Part of a small language model's weights.
Size: 14 layers, width 160, 5 heads of 32, MLP 960 tanh GELU, vocabulary 735, 5.96M parameters.
Architecture: learned positions, tied embeddings.
Training: a variant of SOAP for these matrices, 220M tokens, 3350 steps.
Each number is 128 + 24 x the weight over its row's rms, rounded and kept within 0 to 255. Layers, rows and columns count from 0. Numbers have three digits each. The size before them is the row's rms in percent of the matrix's.

# layer 6 MLP down (transposed), 960x160, rms 0.175, rows 357-443, columns 80-159
099:163129131143165126131120177131095122131091130117134127118134119118144177140089129100133115140155123134175081169126114112164146120148132111131135120102111094135170133117109145114149166137109165171092144129125133170150087107133107088119154169
098:134109150143134134098150137131145112102121136140101117136164146128093123121173155104132182112123077109085171145137084125140119154105105141075125105122190152136127126156106117161155124159148133113101148174174144114111108169126091127110137170
105:133135130125120123113143123108120122156115144138110131117119102130161153143151107112136153139093138138125156139094142127161066144197146150148154175125128098100097129139077124116108161096138142081085164158148131143060153126121111132118183139
097:138124120115112130166129130098156159104140142131132140118082155155119140155119144143121077144182108106147130165111114149125137142104111133132144137132136085156088147140063138085105148150111137111121087121105156124115120121112118128125142144
095:114111131190100130167132122126104123110089118094141125146138101126095094118075126114130146099142115131134140163096133133110153162113134105091120120129153163117115150172119153096149149074157133124098141155088132145130144129127114119150140136
101:143100150108127133072123117156146131132115123110087100076133157078132123156164159167106140099134149084106139115118136143158138120130063185099142150151148159039129154117121106127108127139178127089152146110135142108128156103142164096158129133
113:083117111127155118122119127138113101150111150131102114117141124173107119092119131063159104139189118147125131110144126089125100149107110100157121137110126172137101137150150129123151136069129158157138121088148143119108118126130158141135159094
078:161107148126130164103092126131134099109143107141158141166120145149088103099132041105106183115141178165140125122107153139148120152126133141142178143101117154161099131140130146161101104108166115140121117139139115130094149123143128119077155117
099:173176144135130113146158157102156164102092139150166114154085122141130122144118148085126125140151079112159145155127058141163152107136129121076145089123155104107124118139122138150116118131106113135122112114141145136144149121178163173134136138
108:112083148114151129142153163116129097133089101121165175161148125121129170127123122124089151108122121153112107131157105103138097157115125131123186092141116116123090124095088086136109152102125131141109115170119104081120085121122098103137138132
108:098118095160126112131103126111078124108029086127157151126102152110088106140142076106087125149158127155130132142117116098133119175131166180149115121113135111150091132113112133149131127104150182133118153121161137139118129115100131154139121148
105:103116111177124117126143137130167154085108127079140104108097114159096136135115126134097119138101132140159123130129189107109137177083171112142148132123140136090122116143118145124190122152142111119132112157082161139101149152156127146125132133
113:123171115178113118119098115154102109154134113146141102108068143154129137116072129133095120102123159098095134107170162142090110135122127145114112109141153157149118144121113137134138158115165132126121136115169129123103165104118153119118168103
096:138149116097115152141102129141115110128139115137135150058135073089090095129126103103077128127119107148142092135133142111131121148129082118088116121118130121145125134200087086138131116160126136148152095098165163154120186112135149146109104156
101:129136132150143141130134108126134122132100125109102070155160136180118145140170121133122134123141148115142155111113113187147134130162086137171121127085119132141135146166125170167093166141114158137136156117161108131128112175107133130124115111
108:160127111160138107109172158115108111139120103169101144151132130175113129137147073151123132133119105102118120118160130148133092157108122160128158120180114119117132136101121144091153159108131098104115153130137119130154122091096103099129143139
108:144103153138113122112068118137153128119151093108095147124132103078118139129157129119113170120126114152124125129131123103137105161129168167112133100112147091127147163146156167105123124181166115125195113120128129174152147104153119160127156136
100:095144095119101146182175156160111109105151139153111121136116156119131186140101108135147107112129105146121139135150126131148116120112130131137145148132091115165162145117195127128126086134164169136155148090113160107142128125153100115136164144
099:088167122122123117182130127109164114156139103127123111140143121101170119114102136142123127154103137151140179136142118140134111142142073108139139126127135149086154139119123140077135154110118132150076159100137192155123103140124082099159121168
087:125107101132136127174131132147098107137144163149147110095169115104135144105091140128107149116129137154116126138060172125126158152132103119102112111169144149152168144109144131131131170101162156129091088108135117108124124106124161167126102163
093:099089145092068161104112129155104160154135117155164129094149113168100128109125090085131124148122139137168126104128063139173135116115109084126132142110194125125147136166118143146128114138134140142116144189123142093133137122110135126134141131
088:126139090138102146150147135123119088134147113107104137179092129121137116118134124150106139157137078132145098105124122109123131092129110124116093091142101130136142124133113129159121094141130086101122184073133108138125147176111115166148168138
105:114092092107125098178119113144076089141102146136161138138172139130105096148112160136130110103123159166136106107135113161135125119119119108093120124120157132151104159117104085114121110118127117132153129161098099161109137148134152100102147091
094:121151116106100135147132164113161118129119133131112124114099109125123139128125105122120109153121117114116114112135125104125098137158113092183123147141140170133122134160077109139124172116162107108165084128080155140114073147149125099139164155
079:101143133141124093112157146164136116121119140145124136116171161134155095102124099144155068149198065156113126089129178107117114110137095109122164137115104138112136147131081123133119138087130137118107095118138143098134141108166111154078158141
111:121121125147139140135110131122131110117131124078123139134094148110144140127166119110089142151118141149095083111117114118146148069155104141122127141141139092121137115122181129124143131171124140137085215131136120119169133149197180122146155160
109:108112143107158108151129160136132087123136121124136151140105156154109109139173061145121089147128101117097137145145111102117122096065120116138098158132142133139138168152113115139114156102127131122133120141132139131142116110132142096130109131
093:124069122139134075125100090136119177150127157127140139166140164140110110104127118117178171118122089089162128122089114134166126156125098135095134155096086130112090125098098120104109145111155135086136112148118136113133111143122132123115134098
086:119155133175147124120151141104131124150118135103113152108140158105098148098154118138136140141112154165111148143103130129121167132110091118117153157126121107173144173150123098142153118159153112165141137150169110117103118122157134136129157130
099:136085128159137131126112101179109154152139108122140174098095141117161123131123113117126128112130088123166125123172133116119128123108109145155138136147166178106130126133158104164149078142101090115104107099141162128108144092117167108110145131
101:139109184157134126154135129111176110121161149146130111104186137121115135105135097118151135112163115098131170092113087130133147139136144109131146144152155175115128112126107139131136108127145088185095133116128118102148146114071130180126159176
095:149128094140157154138128112085126147120086132146128078122097163115155093143174061109095119129089158088069136135146124124110123096080122149118150117144159104122123129139124141183133143117155139173119107136119116134123146142142138110088140116
089:102149135079128153135161140146128119135129084119123144086138127143108131162172063133073133120102093137106162131125128114128110102072143113114152153102116121079127113130125125167107120133117104082161131106099110141125141165163136155117121164
096:147113130137118115112154135143138134119142132074167170154139140111182107124163124125149130180133102132145114127142105133152097144119152129169158167149136131059143126136137113104150130148092086112116151122147124158117106120099182161094119109
106:122124142145139171131142156147080119153114132162158158121105102139148111176112128085154157140129119124091118134142139108110069124109135113163121109125118109091096149122090124136138159122126115068104102115149100143165110155114135108122143145
105:085160095157125127082113148178082129158095117120104108123149132083167109126133073124106115127179125151096145124135112113135109087145156168131162159089157149116174130117120129129137143148121145149113145132102176127107134123103154146087136133
101:166105122138113163151120136153133142146097132135138120113082110131149094145151115107123120142138076140108175095081143118092091130145147134132139118088118117123134134112123129139137115114111158135182086076168156081136111149090160110157153128
102:101131111144078164113131116166107170123094129141177105112150172132128135107155102139172114131149139144084126135124161151148088116124148092136159101125128153098124111126125076133138172139139082085111120212146130107108127110145102124133100120
099:109145135119128143167120131145157136148116126053117131147127114130152082133174120121110133171114141134101093124153166118134140059116104143128163145138169120113095151130117093182164128138113149139120097131150135129126154165126087122127146207
097:115091099124104074131170143096119131123120148123137169137113177167106108186101098110137124139107095101167152132111164155177085128150129105178170083130107119144105129135120094176131124119148118114116149168142161143178158120125142178118120103
098:118166125112139110155117145121130126131115132096102121170102145095102161140128134085113105161149125143147104134088099153110103149162143132144101113149123155138178154189169159108124160130115202127084109145131158101114149127130109130139116114
112:146105091102099124163100146133134122125098129126112103168107153118157115156124105119180156139105120115154178136076133159125119167137110134160105119149073169146112116104116134118118134118124150091135130099120109127162112118124118113140129136
105:103091173127133124153160128172112133141120149132146118121160109135168106139109131078118118122146134149107154114170096086191125100125109134110172107127109182144091134170088161115101110124123111172132146132114134137157085107091096105128148147
100:083076102156083114129092137152103154150127128091122151120140180101088148127093143137150138179101140122152157099139111148130132145118134180141189129143103150089158122124136155126114129130126149170120148132142141132123150142127101185122108127
092:114154153123140131114189154148112158095185130117119126122137074152168079139180118114111114175147104151137101103126148096137094125117156159122125137110144099115135157174158114103159105090122170163123143151138134151091115160083119086128159127
102:108151116115164120173144149109069171167146151112125108233131147116104105114151161127125110144158125138108182094152146069155120113149110113107129120142140113114105153124148136102141153105095095149102139130119098133122148129168127138097104087
101:130130106150169162146135104105143107146192116115141117166115144095149097148119101121124092110142099105154130138155138152137136088088144165137162126168110147150106157150150108157098124142137102122109100148151079149145162147099100108099136150
108:126109138137138127118120177145124133119142146133128108165147147078127169122121148111108120081116089157135111147128144108109092133138155112096140127174142139079122127140136091124128201110143111179142163122151150134132118124158137127119136141
089:130126102150134092151134090071129161096159090132139135127099110129134175187117140128128150175166111140139099156122154124092144150123139160119164152114145114170104135166100132126124141140122156141141076121058134199130164119175115142122154115
092:109152128176149131139144167121146150155131113119139093127137122184133143110130136112105148100103088135166143199119093159142132172151143108125167091141097167135106133092119159131101130126120131122112161090088132139131097134096115150115172106
112:115105137156063149065117125097160137124133128094162130145147093138147125121091105147126140178152149166140149168118120124141121155117148149121129130119159154123137158086113130110166133078155139091131156122124154104097114149109144136124141128
097:156153141154113086108155145120136123150128103114136129142165171144152145160146126113138119133133111158137152129085130116140116119151102114101116135167131108105134116141151097077153110126147116126113122135102104140125102099150159128116183153
100:131134152139112124162127135135090131154136154139118117106130093187126117127127100086112148148154147161151137110142152050134094167150145142126148120155174162146144083156159127101117126124129130120110119112136121148116170098126173124117098108
100:107109119101107152116146154174131101141141133109119144156131156135157127142107156077072103134112089151105120117097175133176109129088126158123128128145131118151140124097105117162128081140132136115151132134161119132142104132129113126131143128
096:129130144142134113173110126104126154131153147150140094092093135168144138141115103133108133167147155101110121133135084170140132128163121118176109150149174108159147128126095120119126116134151137136141169125099143124191142129104132126130130136
090:173083116115148126088152125167095138147138145079151107117127084171106114111118132113059100145099135080116128136129107114146153098126094104117126117103130157133124145122176137134121140130163117110162118119114111142151139124156167147122128078
104:142117091123132112124146149156124119141065144126186123137148125104121129132158101137075155142096149101108168160147142122114137123116108107171141090137132097148133115115173157104122161107167149121104147119116097096143119129118136186121120135
103:122157156136155108164142113115123132123097145162131114099140148101151159141100120104120099112133110164146102108095178114137086121121157198150143113120184118098103113131131117129149140127116137126130109156091128120129144091180109096133142142
107:101087118098111124158152121125155110090142127133120155071147119105123110104128100135122133159142086103115123124125145078118128109141163107118124148111150122111089151165142163134104149167132111144155124155091113139137122158106131143093129123
106:114092079109117120141101094140147097132122135115116105121095101059109120124124119172141124075111103087133137117132123121123154071101120100124104132192130064117104105088142121167135134127127129138123105139125150100110139164125128119117149178
106:139146139161149126170169185120134168108114124097156116139115138169107132156108128156107117153155117145155123097092090134112138118099131108128171140119105121115140142152079120124145153155161136154082145134153155145099126142146124152102108126
093:157129160105156129145120126168128164137124088124147104152090105104127049092103159147092138136135164159138149143142115169151126118126137172135174065129130121135141154177131064127121133132119097148100143172140111116150113180112106109094132147
092:112131149159108136139093124163083110148130108157123120108141087094163154140141122125117152167105127096129103126121142186149187171134138167086169129157144135111153133138102128116096139151149143139144157112112115131106133124108117114169153094
107:087111103107133130107114149111098141151152140114130085158150161060100105130168146064181153113113096172151129148120139120107108119157146081146156125144144154146137146101127107117125157142133117170128129121107081146115142092142120126129133114
098:122179104140113126117153163132088147107116137142156125112114132154055108114140161107111129128130144138121117151107113108106126135151163096137109112122160166128118125097107112100161120160120102119157118149153147124084087118155138114125099085
113:143114114094149095147147140098098132129116135129139136117099134108112121116118099103107132125141141091137140122120107117075148117138127087093135135148132131119080124169121130148180142102131127164118108127093195157143114135143159130141117129
097:151164145150140106108113110141140128103129119163116121127119160131102148167162131141167129153116094111129132114100126133158108151112162145131143134143147121129143114145107107113128154108159135108181140124113120121087127133125110125144126153
098:113134145141162113113116133100105111127123139110131175097131153139104182108149135133119125114164140133132131132137163136130129134108117071126129117139151166152135123093130113091136129105146151128129111142114125152177128139145172132155126124
103:139150157152114145151129145137141129112088107113102140085108135122116108131124088122124113159095098117146132131157140202167115086113144137144124123113117105129087159183078106151133126121135151158128140130136139082136129129150131151189102135
083:118112139119128163128122161137119171112130110132115142129119118101154112105119080124148133132164117152122142154115112109135099099108091190089116147129141150165132115127098152102116080193131134154089144106124102114139100126111152135115142119
108:134120111116129128137115107161142163104138126092120126114131085152104105091128096095143125132074066088148096112150081105113132095104121081120124119105138151099081119160126100126132118144112120122118096161140143123140154148121122115122109109
100:140090105120110143148140125144149180153118145157122118149114116117146115118149096133109097156166163151155151127132088146139133062081107120156140144138112125131130110139105137099109090138091128080127150195101098154083133125176103139085145110
096:146105102103114123140142156109127088139159165135154131155108137132128072141112141131145136110167136152148099164104137113092119135173141140095134095159099115099144104136141105139125097180110125122121125146161118141095113119146094141144156116
089:128144153137113128130127124100148116146132098134138089130165138096094159122094105100136163115141145159096126114114135107149170128166110114150129146110155120158111145066119137134145128097179127139123174101152128134125135129143125109104114079
097:097120134102138177114076120077102110139129105121144155141154130138109139198168122151109148142099121103170121124148129127090170126137175134097128134167135170137096112145167122148171116135107153118126181116124100138124099132091135120119127072
105:086131120126109127140105100118125116113111157148126113138169147157137147147054156107131122078157168110156082114128101150143120132142087119133144114141118130134164135150112067105136132118112140133119167136116181123118119115087155120108165107
106:109141135139148125121118179085151153134181130153155137105154100130154096100133072115136109144116148088131130107145093110148150092108132119114159143153136056079095188121122142136096064132130133109118114148116148084165118149132109129149159139
096:108146158127101100105137152152088093132114117163140144095105144146115138120115137123134143148139169137126160174088129110156103147145130115161112117141163155148124123121092098154145097157086123153113173123124161142096092107125152131113135120
110:104107129155168139158123087136187151129123103092101145104105131160141142111111114111150145148141106169155136117166166138069147104099111141138131129133110109148114126124165132155128111170087136140103110134146126096142165136140105119104129125
101:158062130144112155101166148170164119104134151092108077118133159072127121097184125129096161123143103138132163150148089161116117145097108135119096115148169124088146159107150189124120086164141110164117138116091133151141128115124102164149139069
084:162170111124186136145111180129126201105142117160141127123107098151140135119119087139149125121140123117113117143095105190141135133177126155099155131114118159155137121139125139120173141152141105159142124129119126090162127094139111135156139158
091:153122154102126116130081152117132166154109116119116096120142096126124173159140103125110145120149124159068113148105059156151134095181145132120149105139097121134118166091101141140137135120110159137102130144155134154124156115135088060108121107
113:143104138125152158137134136147106107137154110136136109155085115113153114157131163116123130112103136122126126093134130149104137102126116134109104121078101180111174152102107158102127151117129098151089113107155142141143138118106128106143166112
103:107087149115129143128097197109137164148119143164165157134163149114154067152166110148136124123129127117109153086160108118071173168135141100130141134109140134108132142120131085153149167151106158138095142142121124111161158095091099117104104149
096:164149096158141119158143168104135154153104131156151083076172128128111129148155140163170069131128160164113135116110153124112107126193159129083111100140110137097152089128131132157157104130148100127122065125138117080090124099112149157168140099
104:140088123125144121144170169124176165152142102131171135106147145158120136090157136119133153131148102116137164164092151115118125172141127124125142124116126168141139132153123097138158132116120071137154109183130131151101081083147151151128119105
101:104148108087159129138102097123116157127152115102157099111120125178135131106115133136128100098141096148134121155132116119121104144140110084138174130100122128099145114114143125055140129113150115191123138141097167086129182106180120110106093110
# layer 6 MLP up, 960x160, rms 0.204, rows 358-443, columns 80-159
093:086096117110111132135095146108156143144150153161128111113112102175096114112101142150140108163110149151155143131079167106123169167124122093130123117117158107147099156114101159135187128116108077129094126150126119138136140099133079137118101137
106:092158138133137130092147131202153065103118143140083140140117110137127114122104107110088132140108119117135141156155113109146130133151092136119123163126116135116148124118147103108100100171177125142132140077146145103106099117139149117159105122
094:136148133191129123111121139110160104139138127120113083149155105128093142132166140146139144126144141089137157081132131153128096114136094101183150134121126116141150164112162097157121108147161127124101116131117090177115117167109121135143154146
103:113090148175174113129160115140168145163100140106161121142082132136076100158134168162118167156069149120159112153107121124127097163135114117145118109099127142104173133105113131128111154096151125141153147106103109129138112129122105136121152115
099:126165144164125112122161141116168170127168139139136076175132183111125122069118116115183106118127111118099127121109148101117143104141139144102135084072130103128164119160142149152111106133119098105138109106141141169084125113138104141131114105
103:125135176127099113109163165132111164133046118110111143118108120122129138167154113140134090125125146112141152115117143129133128109072122125139128078155136174107108102186095141113109114166185110121138144122131092127134141104112126169143131156
095:120134092107146100174133153122141134136128108142136117120081143117141155088137134168134087136101166122155122179141164145114135074129159122099101127121130099135130097169135151089128146131082147098141105104107141119120136141169128121097131095
102:130177151093186134119153140173095073088136112100105148128161129121164146108097141127114162139106109156129095155132190113107097131086105154151109142097103136103151133094119126142158120124094086136123124120140145067114111138116095129106108149
101:097097173152143125105136117070129121132081109143113134111058103143121133130153086114125181130131164130118144065149157126105107089144110124089125148127176124111141132119161127169156110127101143081118154142112114137135097100107138149173110134
097:111126113103143115143134143180120138100104154068148145168126129150155133155115111153114146127100088140104115129116114105124082095092056116119141148127108135142156132139128139113106120134127090110151179138104140177084109134118102108113109146
103:102121148122091162098152166140155142179141133132134119129135080129124170159107066148126170094142129112130076136151111108121157125124177102091099144095137143133155109133128093119120130186114100182121173126142139116104133127147135099156141125
105:109141113100097153123130130078182134149140078147120085167107161159126129098168118095127102122093130128104112111143094104165129111120151120085108153140095130125150132131124182132160094185134149101090113095167133124112120123092169137126137123
096:120138134118177142142134148131098133150144132145117098125098128130170172163096134140142143107090154121148144120106097092112176122156134077184110129108136139135137162155089145122155145119144099143160121106132096133079133148109124122138168098
103:141133133110169074126148130140153128132127141083078086160092155149068150106126143147125138148131161102135125126109105128107137173119140127179153115128133089130113122105107153163145099149123143101122098093098120145105090145095098141142119105
107:193111110092120160158172121112157107130128124165129133165124153108106168115164078158112106088134155102106117100128112123127122169106127118116144102164115127150093116120122132068131114101106110093132112128116136155156138129147123117132126056
110:158133141131114100159129113164130156102109076144123140146112165135129124127114118129124084107123184118125106124111140127128139152087128136120115158138107119128153104140125121161131111105125123163084162141128086131087085105106147149161142119
102:124137131139129116119167142131081099109164133119102116114112109126091103138108145115091114138102096166125115088133119122125151157093123120138126175120144142085100117138085103153133070176120122088165100135105113133135119134166102133135158139
096:153052174079136173114094157126146123110135091098147109108073132134155098123149132144152140104109093103085136101149148130133093123133098149128145153116131101106149097136154151141145166139107107123133126132106095122138156108148128125112131115
094:138130152102121111132125151137136136115133142124134132139100126106158080158111127174115132135100136110133144146122144178137129128134098112104141178106120049123112130123097102144140110155127134148119132142161148148090161150145099098127149102
105:160137114099175118134133116145131101146084104137104076117145104145126067162135116134137148133162142160121144108150121130128131133128109091125092118115180129077111105135130107144087141150133146153098145142196133094096144180116110159141134133
085:154139141141134126119109157136133135107102081135076173095131124115106086135149093164162138177115162130151131055116162161167119157136123134113115145150095139094123110127098116121074167155169125118118134148145155138115138147155142127074138150
114:087108135124128147175125118122124147116117109148171143135110106111124157139150145135126081144105104147117157078111105118087077130127087155116166090122131127151111095150119095127154143111125124114146126126154104164111119136095095108143175136
104:105140139086135090133110122149140144125176134148131105129116151162118171111136122109151144121127110115108141146139183127109119098130089141110145137065099137126107140127156124119107131095098133100175115115139094128166122104107128186111111086
078:164156131125077131137178096111151092129120105089125150112096096135102131101104117154122129129088177128118154127113103139127073113193137141148116092140110125157170136112138152118086131113111120109133138120107127147122120153119156128148161177
105:084129182091144127120139102147127156085101129120103166123107089122095121109156148139093095115113139152147114104124147133145093134104134116168155167158102104128127100142150153137133113140158132138141111144111152137104090130122125162165121176
108:109124147115163100139135143102144153137138128090114152147148103116133135141172132110126131121135128080134102116108122108061130119131134086101168114115156142147127123165147141159131113167133115133100117125159156095120154145132108125128076128
098:183136141103142132128129168123116104162164100120126163125089106121121074130165141128129130130146115097119145119114125105108122133122130138076078166131108086135178114127109111128129157150090171145114104137151143156152151113154143110106130136
091:157150092117146136120114101132119136107128144105114124122112180099133154153138120117137106122123149085140115081100140082102165122110107091144135124142145175143112140103097136124131145123122091104138145105150155188111146138080105148134147112
102:136135144098152060123150119165104111112105115140089114098142150103114129089122159096127118129158137161129120119126125123149124149109141135145113140154143172088179128119141121126062139174137163112079152128124149118136154099143099113176119132
119:125090147136114156139137143172163141156115135130151104161114132104138087108149147106123110162105161114124122087134140085108115123143111144099099104149109124143128097147141076161113115129168151094116152118140166123150092132137126129159118161
094:109142120132168122119138166125104133121133174100118163140158133150094115096127162147113170151156157116134152118131133070111105137120135142153067147104098126151115148143122168108117115144094105109104153113125091129123074141143121129067092120
094:160128142046133138126165115126144107136115160086114109102118118145196131122107158129119150120146143096118136120128119124137109124150122123144098071108127112150158134126117125104136128166116124077088118098080107126117104109108157127120162116
090:131109144127109143136114151091114120087125106128126151100093123105137156157094125098132151127133155111086134174092124111135147146113114101086130116117093136165148116157130117132145125115123153119137126106149105134114106112115150103155100072
098:140115123101115108142148103152158166114136120126140137140098143154106150114153127099113095163100136183139113107131155109139155136149120138155136144099105160191160130149113139142122092119140115194136148115153130131123118109131128103147072147
094:155119133110122127154141132150124125080161103133143078115092105157143143139110154197142108144096153167123079143087121112137092141076120108135091132144136120128143111153112163098160144144143124140139123149113103124170164142144136142149092114
102:137086109136122130188117115147148144128143188175085110151086140153099108115106107133134129127097144105149101150138099118083174135093133109139097065127139116126129127161131147129153118136130174159119150127126145135111134140119155153103115185
091:117121151127132139121117116125128089084156140148079148115124138116064106093134120183133111148123157152175120111098120123128123162095148112145141160126165149103142147111131111107133180181101128098169106137121117125126145146108103110130113133
095:113104113148139159135132097122127119098131144149105137142115124139091148119183164164131131117153178132157101124137115131152130144118141084113152120139166135140126133089093131135142127111127136126173089147150125078146128140107097134136129124
099:167155158147090111104097177110108134086181124129143115090109143162145114077122172127108110148136106137153079086147151161127103150110155135104109167111113098144111125137115149131153102178125144150123119102150113152137158140113109117133093171
096:155150106155075136158150114090146085128146144153133174091111106140113098160105116119131159121107142074111139112123107134144135144121100125145123154139116128133116112100135123092119122094160123124130123167114153141115139137093154160134145100
105:113152106091095116102132140145139134083134083134113093199113176136110141155088078115108164109106099146121161097103125104115090153127153128159132142131122132103137138117107116164122102122104121145151119137121123103161128174132151115154146181
103:117136126151124188122163119111154102175093154137166087124128112169142090106118149134095085107124111100151114157104098087126093160116139148107116136128083135166087125165149122122132134144128122121124126178141157108136122120112122138163123104
101:156113099145081105124128114150171137175123118129119126107095127164156081066118133131153114121127137135115146088096140134114187131150112143116103144140129123112136144106130142095128102162142126116135090145101099120118110129157098146134153130
097:137106142138129117137119158157188089154129141158131142161077169130128122090111118108137105117115151117096072123156157144128156178089136158148127152151131105168157115094076152112110135128160129147124151117135112135121187128121122133108100129
099:142126136162134161150084155149075144107082095123117088109150127154115108127121102093124129117094155106093139138102177105130115179082135121166100124121105092113142100117128102146141081136116132115139144150151113123125125097109136098125123114
098:138161159148105102169137149132174122108116090135127092163078100139123078137108108110115144156124161115124138110120139155149122161143134116146116102123130156133142142148133133105139136142110106074119095143122130167149108147120149140151142160
108:126121120156081150131151144147156150116110120122135085117102084122111131064152160160162136141084190116133135111095147142146172089077132101147072143122144111121095106108110131136148082109143147095124169153133148118109158111130098099149145123
092:169125072149122143107110100149136121115117096144124089145121146128142136162143109111141188097125139140134139078167134088098141082139141113126115101110145111127191124166129138142106173125159140084147112121134174143127121145118115103089131147
098:108154102111088128130111140121100135119145143146121141097177080158153150092151142156121125141119115113118112112103128103145130136083153153109130154108145127097163140172105195128110119162123126170122145099138122120104083158100121132129104148
100:122171136159169085158164110150124112116057132126140153166151113136094093125162107100164131088097138155117104115141118089166133089172131133141113160139130070103129092117106127121120118121080113146097120122146116146140118124152124127172153119
101:061098131133161122124123174137144097121152076090160090087142120134121154128187109161123181140083145133131124106111156121117102132101136103150136131113112135090141115131118112146074117131141177105163079139121128115109112110131137110149150160
109:115087142125120165106153151126151160096109091128106129169127129101162148119113179154126134120104145146110170123157133125117161089132145155115103097130108086136104169099127096118148077101137111145162140154166108125121121116111153153171146125
102:145139159130153126142138116080135168114114105088106151098083102134157141145163120098116117102119136113176142149146148158126135122146153137079152115090129090135126117146144093132128127125097139139130071152156167118102129084135155138142108150
099:110160112099118104136134083125162119135171130124097136113150131145147164081090143121107138152122174135107149150115095121088116140144101111136096138160107124148162137158119079101085089116110116089162124120164183127142124105088154130133122161
098:125117187115163168145118144144138146141147111088110112107097107157124121096091137146087131123144191150181136124111147098133079119103109115132121143133135101148113122149125161150140136180115103113163139126109104167104134114124087084119136136
100:154162133136154101125126135096110148112143151115118134097140124145141172104142159133174104140139149116133101166124121143104109147112098122126161146128088136132146145122131076120122115169117096125149134173138141126114134079111126170141128147
092:102085163095132136159143122126147146144121138180099166148169104154078144102131145107139159078151129160115175115158159120154107168156109130117115111144124153151124149128127112111099127138131121121113149114167141132117121122060122166137122156
098:118131127153107131130133150101123139138141136135104099134106110130102115130162146140111166133109157132135150135083150181104103154128097129125080095150149071137151169170131125062179119163143142112182117112125117127061119133133142161110130103
104:103107141130144134083124139149105138085156177109137168105123111158114148118150139110127157107133130146121149122150157130098120142139091151105159130117118167149100165130148093145171093121125129145173098120123117110105140144106075117137137111
096:185123101155115138125089124159132119101118148156113083109118163134084121166122116121162165120136112098147124131111124137132130191169124113149161121187124109157100117204141144149127139131106103137111111137098083090102136139141141127108171153
097:157155099105105119110094108158182171096148146100090100146157094144120158122130143142127162089088126161114172102127160135104141142104178096137142120108156131178109134159088135149095140128133110142126154132101153117127094084146154130161115128
093:106122100115130157133113119088133148115126130075135140157146139166094135102120137135140128144138143145149158156186118164166094089118148132119124147148127097132128127116116143124122118112091118112160100130162099111130124102152149146096088160
105:175123102158074107146157100083150115167118097159108132104118097113144140108092147105119127150091156125117069158080135156121131116130096166105100123125125134127171127132153114141132079130115099129148119143097129158156090119152135158118118100
101:149102081150123132129154104174126136122086158150110170130122104130135116128128112094104108146131153106126136111122154107082112134106122147118063173122132162093125138162151109139079138161132125125156121118125097138088120109131083106135107167
111:147148110141160125152141102100171101116174131155121088109100132127123128146158139131145131102126169106129149127172149138106132122160138124119106122129155122148174129109112101093142114086128065091083120136172102142113078133121085104160152113
097:117117110149118115149091109083167129134142097099121088133112137126111106165123125139113136123133111136085105130147120128116142194150122136130128103118099145116113116170160117102096106147098160110103069196143149114128142147153116139120114153
101:133158127138121126073182156122116133145201155116095126149119090109112174163123166136153145100103147105130148153148143095125088133143120117169085140141127177099134129100141131155118142140122057102109139125112155121107107094163134137116158140
105:118169162102155112147173105149140136119098138128129095130123127138122099098080145154160151143138124139140150138122144085111115138124105171147128126114120122073088116079150146115157154148144145101158163140108084110103135129068127087115130146
091:116159122123144146082095159150111098138139172115133078157101089110113075106175190122147170121069133129148165133127136140119148092155154105141117155126118112117148131175116055139132115128135102149113138079142151115143152147146132117113133132
102:141146110090164099169154170149092096092163170120093122123094158111117122128145136129102140149136132143162115144137146136105136126100086101100093124144115133096122134111140130109093126123122141110122127140158133127129132154121104124116143126
104:161133150121151150130107134091148099136060149126116109127145100144093146082082121168148081125122129141157137117139139104123128126150154137136123092132116132146091097121108119114110101126136140130145138144140094140095148102161143120113163148
094:126142128122121126083125148143112176136132107160153123167078174155093112110120145143159119104132131128140144091133190113150159138133140073149128151132093119132133103153139116109122116125100144103149153142107102083136106113136100112131178106
104:140138147129145092140138130074150125156161173152153073130156119127139095154113109105123106115110128110133156123143129139101113176074145155135119170122142106108137112130128117113131161092112149125132175143148108128119143110187164133102107113
081:098135133136120109152192125162178124121115166148124146106124160100129107112106114103171107131152116163132137098099122113159125086147125099147113100089105148156136120131145115121137116097127096122118093121161133140186145128142123146138126145
105:068118123111128110158160122145153124122079176130107144106137115105152163159151141149140132118117118111157131093161134152117132163121114147075133146122115094130099133141108116130108111142092117139152132135120117123094118135132170125117133191
108:158147143131108152133124171126161091131113116143120115155106106149116086122161159131112126108115143121122121133115076119127122137095104129174130109145134152129127115133178107138153129148117161116146115127122134153102141100166137112166114137
099:119189126156127156121133094143138129131107126117137109109149153121145177114185133133075142113085099117107102144146133152059119147141166111099104130118107100120120137102146128126121132117138123156126110123108132105085174124116136164100102106
102:106134144147102125074186162149097124092101158146101100100111099095116125103144121124176137129116155106136133084058162120176108100135097111131096125103109158089124089162115143102133140119117135120144150167124113127133100096119143141166121082
105:157126097146142140140096116062145117087131101100140126119152090142127125164107145134127124124126160129153160122122107125125133126119104093144123106079112130140131104124110132110082109156111150148128114107150112144138136137078113127192109114
093:136122130125148101095129117143167121090138139126134124182117140081129153139136161108129167113161130124120164138094126111125148137202107079172133092121116145105121141097132099118138132135116102128127098173139072149135159164127139158136081085
084:125163106131114115123122095117133162075090114155126117126119158128119112097129112090127134143120157128169165131108160128098158114114138159133108126090115167163156111137119158160132123103117088114158141157169155100127139122137162100121134162
111:154158123153100117141160108124117113119145126158132159145101096111130128142125122119105171125140138099180121126093155062145152120130104136071139139138126121076134079120146142072114107086122100161131137112128152151143096106111133145145152083
098:161148130076088140163127143123128140100123102148130129131137107104169155134119151102108121134073104124166138106093164095150126084124172107146121107101126114064118115124129180172140112148136128104154132112135138139130112109142117117131115071
100:148109115124131142130128114132133148133134124108146113140081139122145100146148119117111109094104137110104127110177104173154119178159091079132079093164108102158152151175114140136153104124103119118144142136130133111143146129151183116121178127
098:139137118124116142130120150047122106159149124107117110168132088126079134134151144154130181137079177136136142108122122124125161145115130118144129106132106123189132139074106118149123107145148065099107125191143138120141131131119129099144111120
100:161126121117147130127144110127128080136094124127115164150169136083148158144114138119147139072129162140152153127136136113111110158099124131166103115121140166125133129117117134111123141133130166102119138073134084152083139153132121118172150143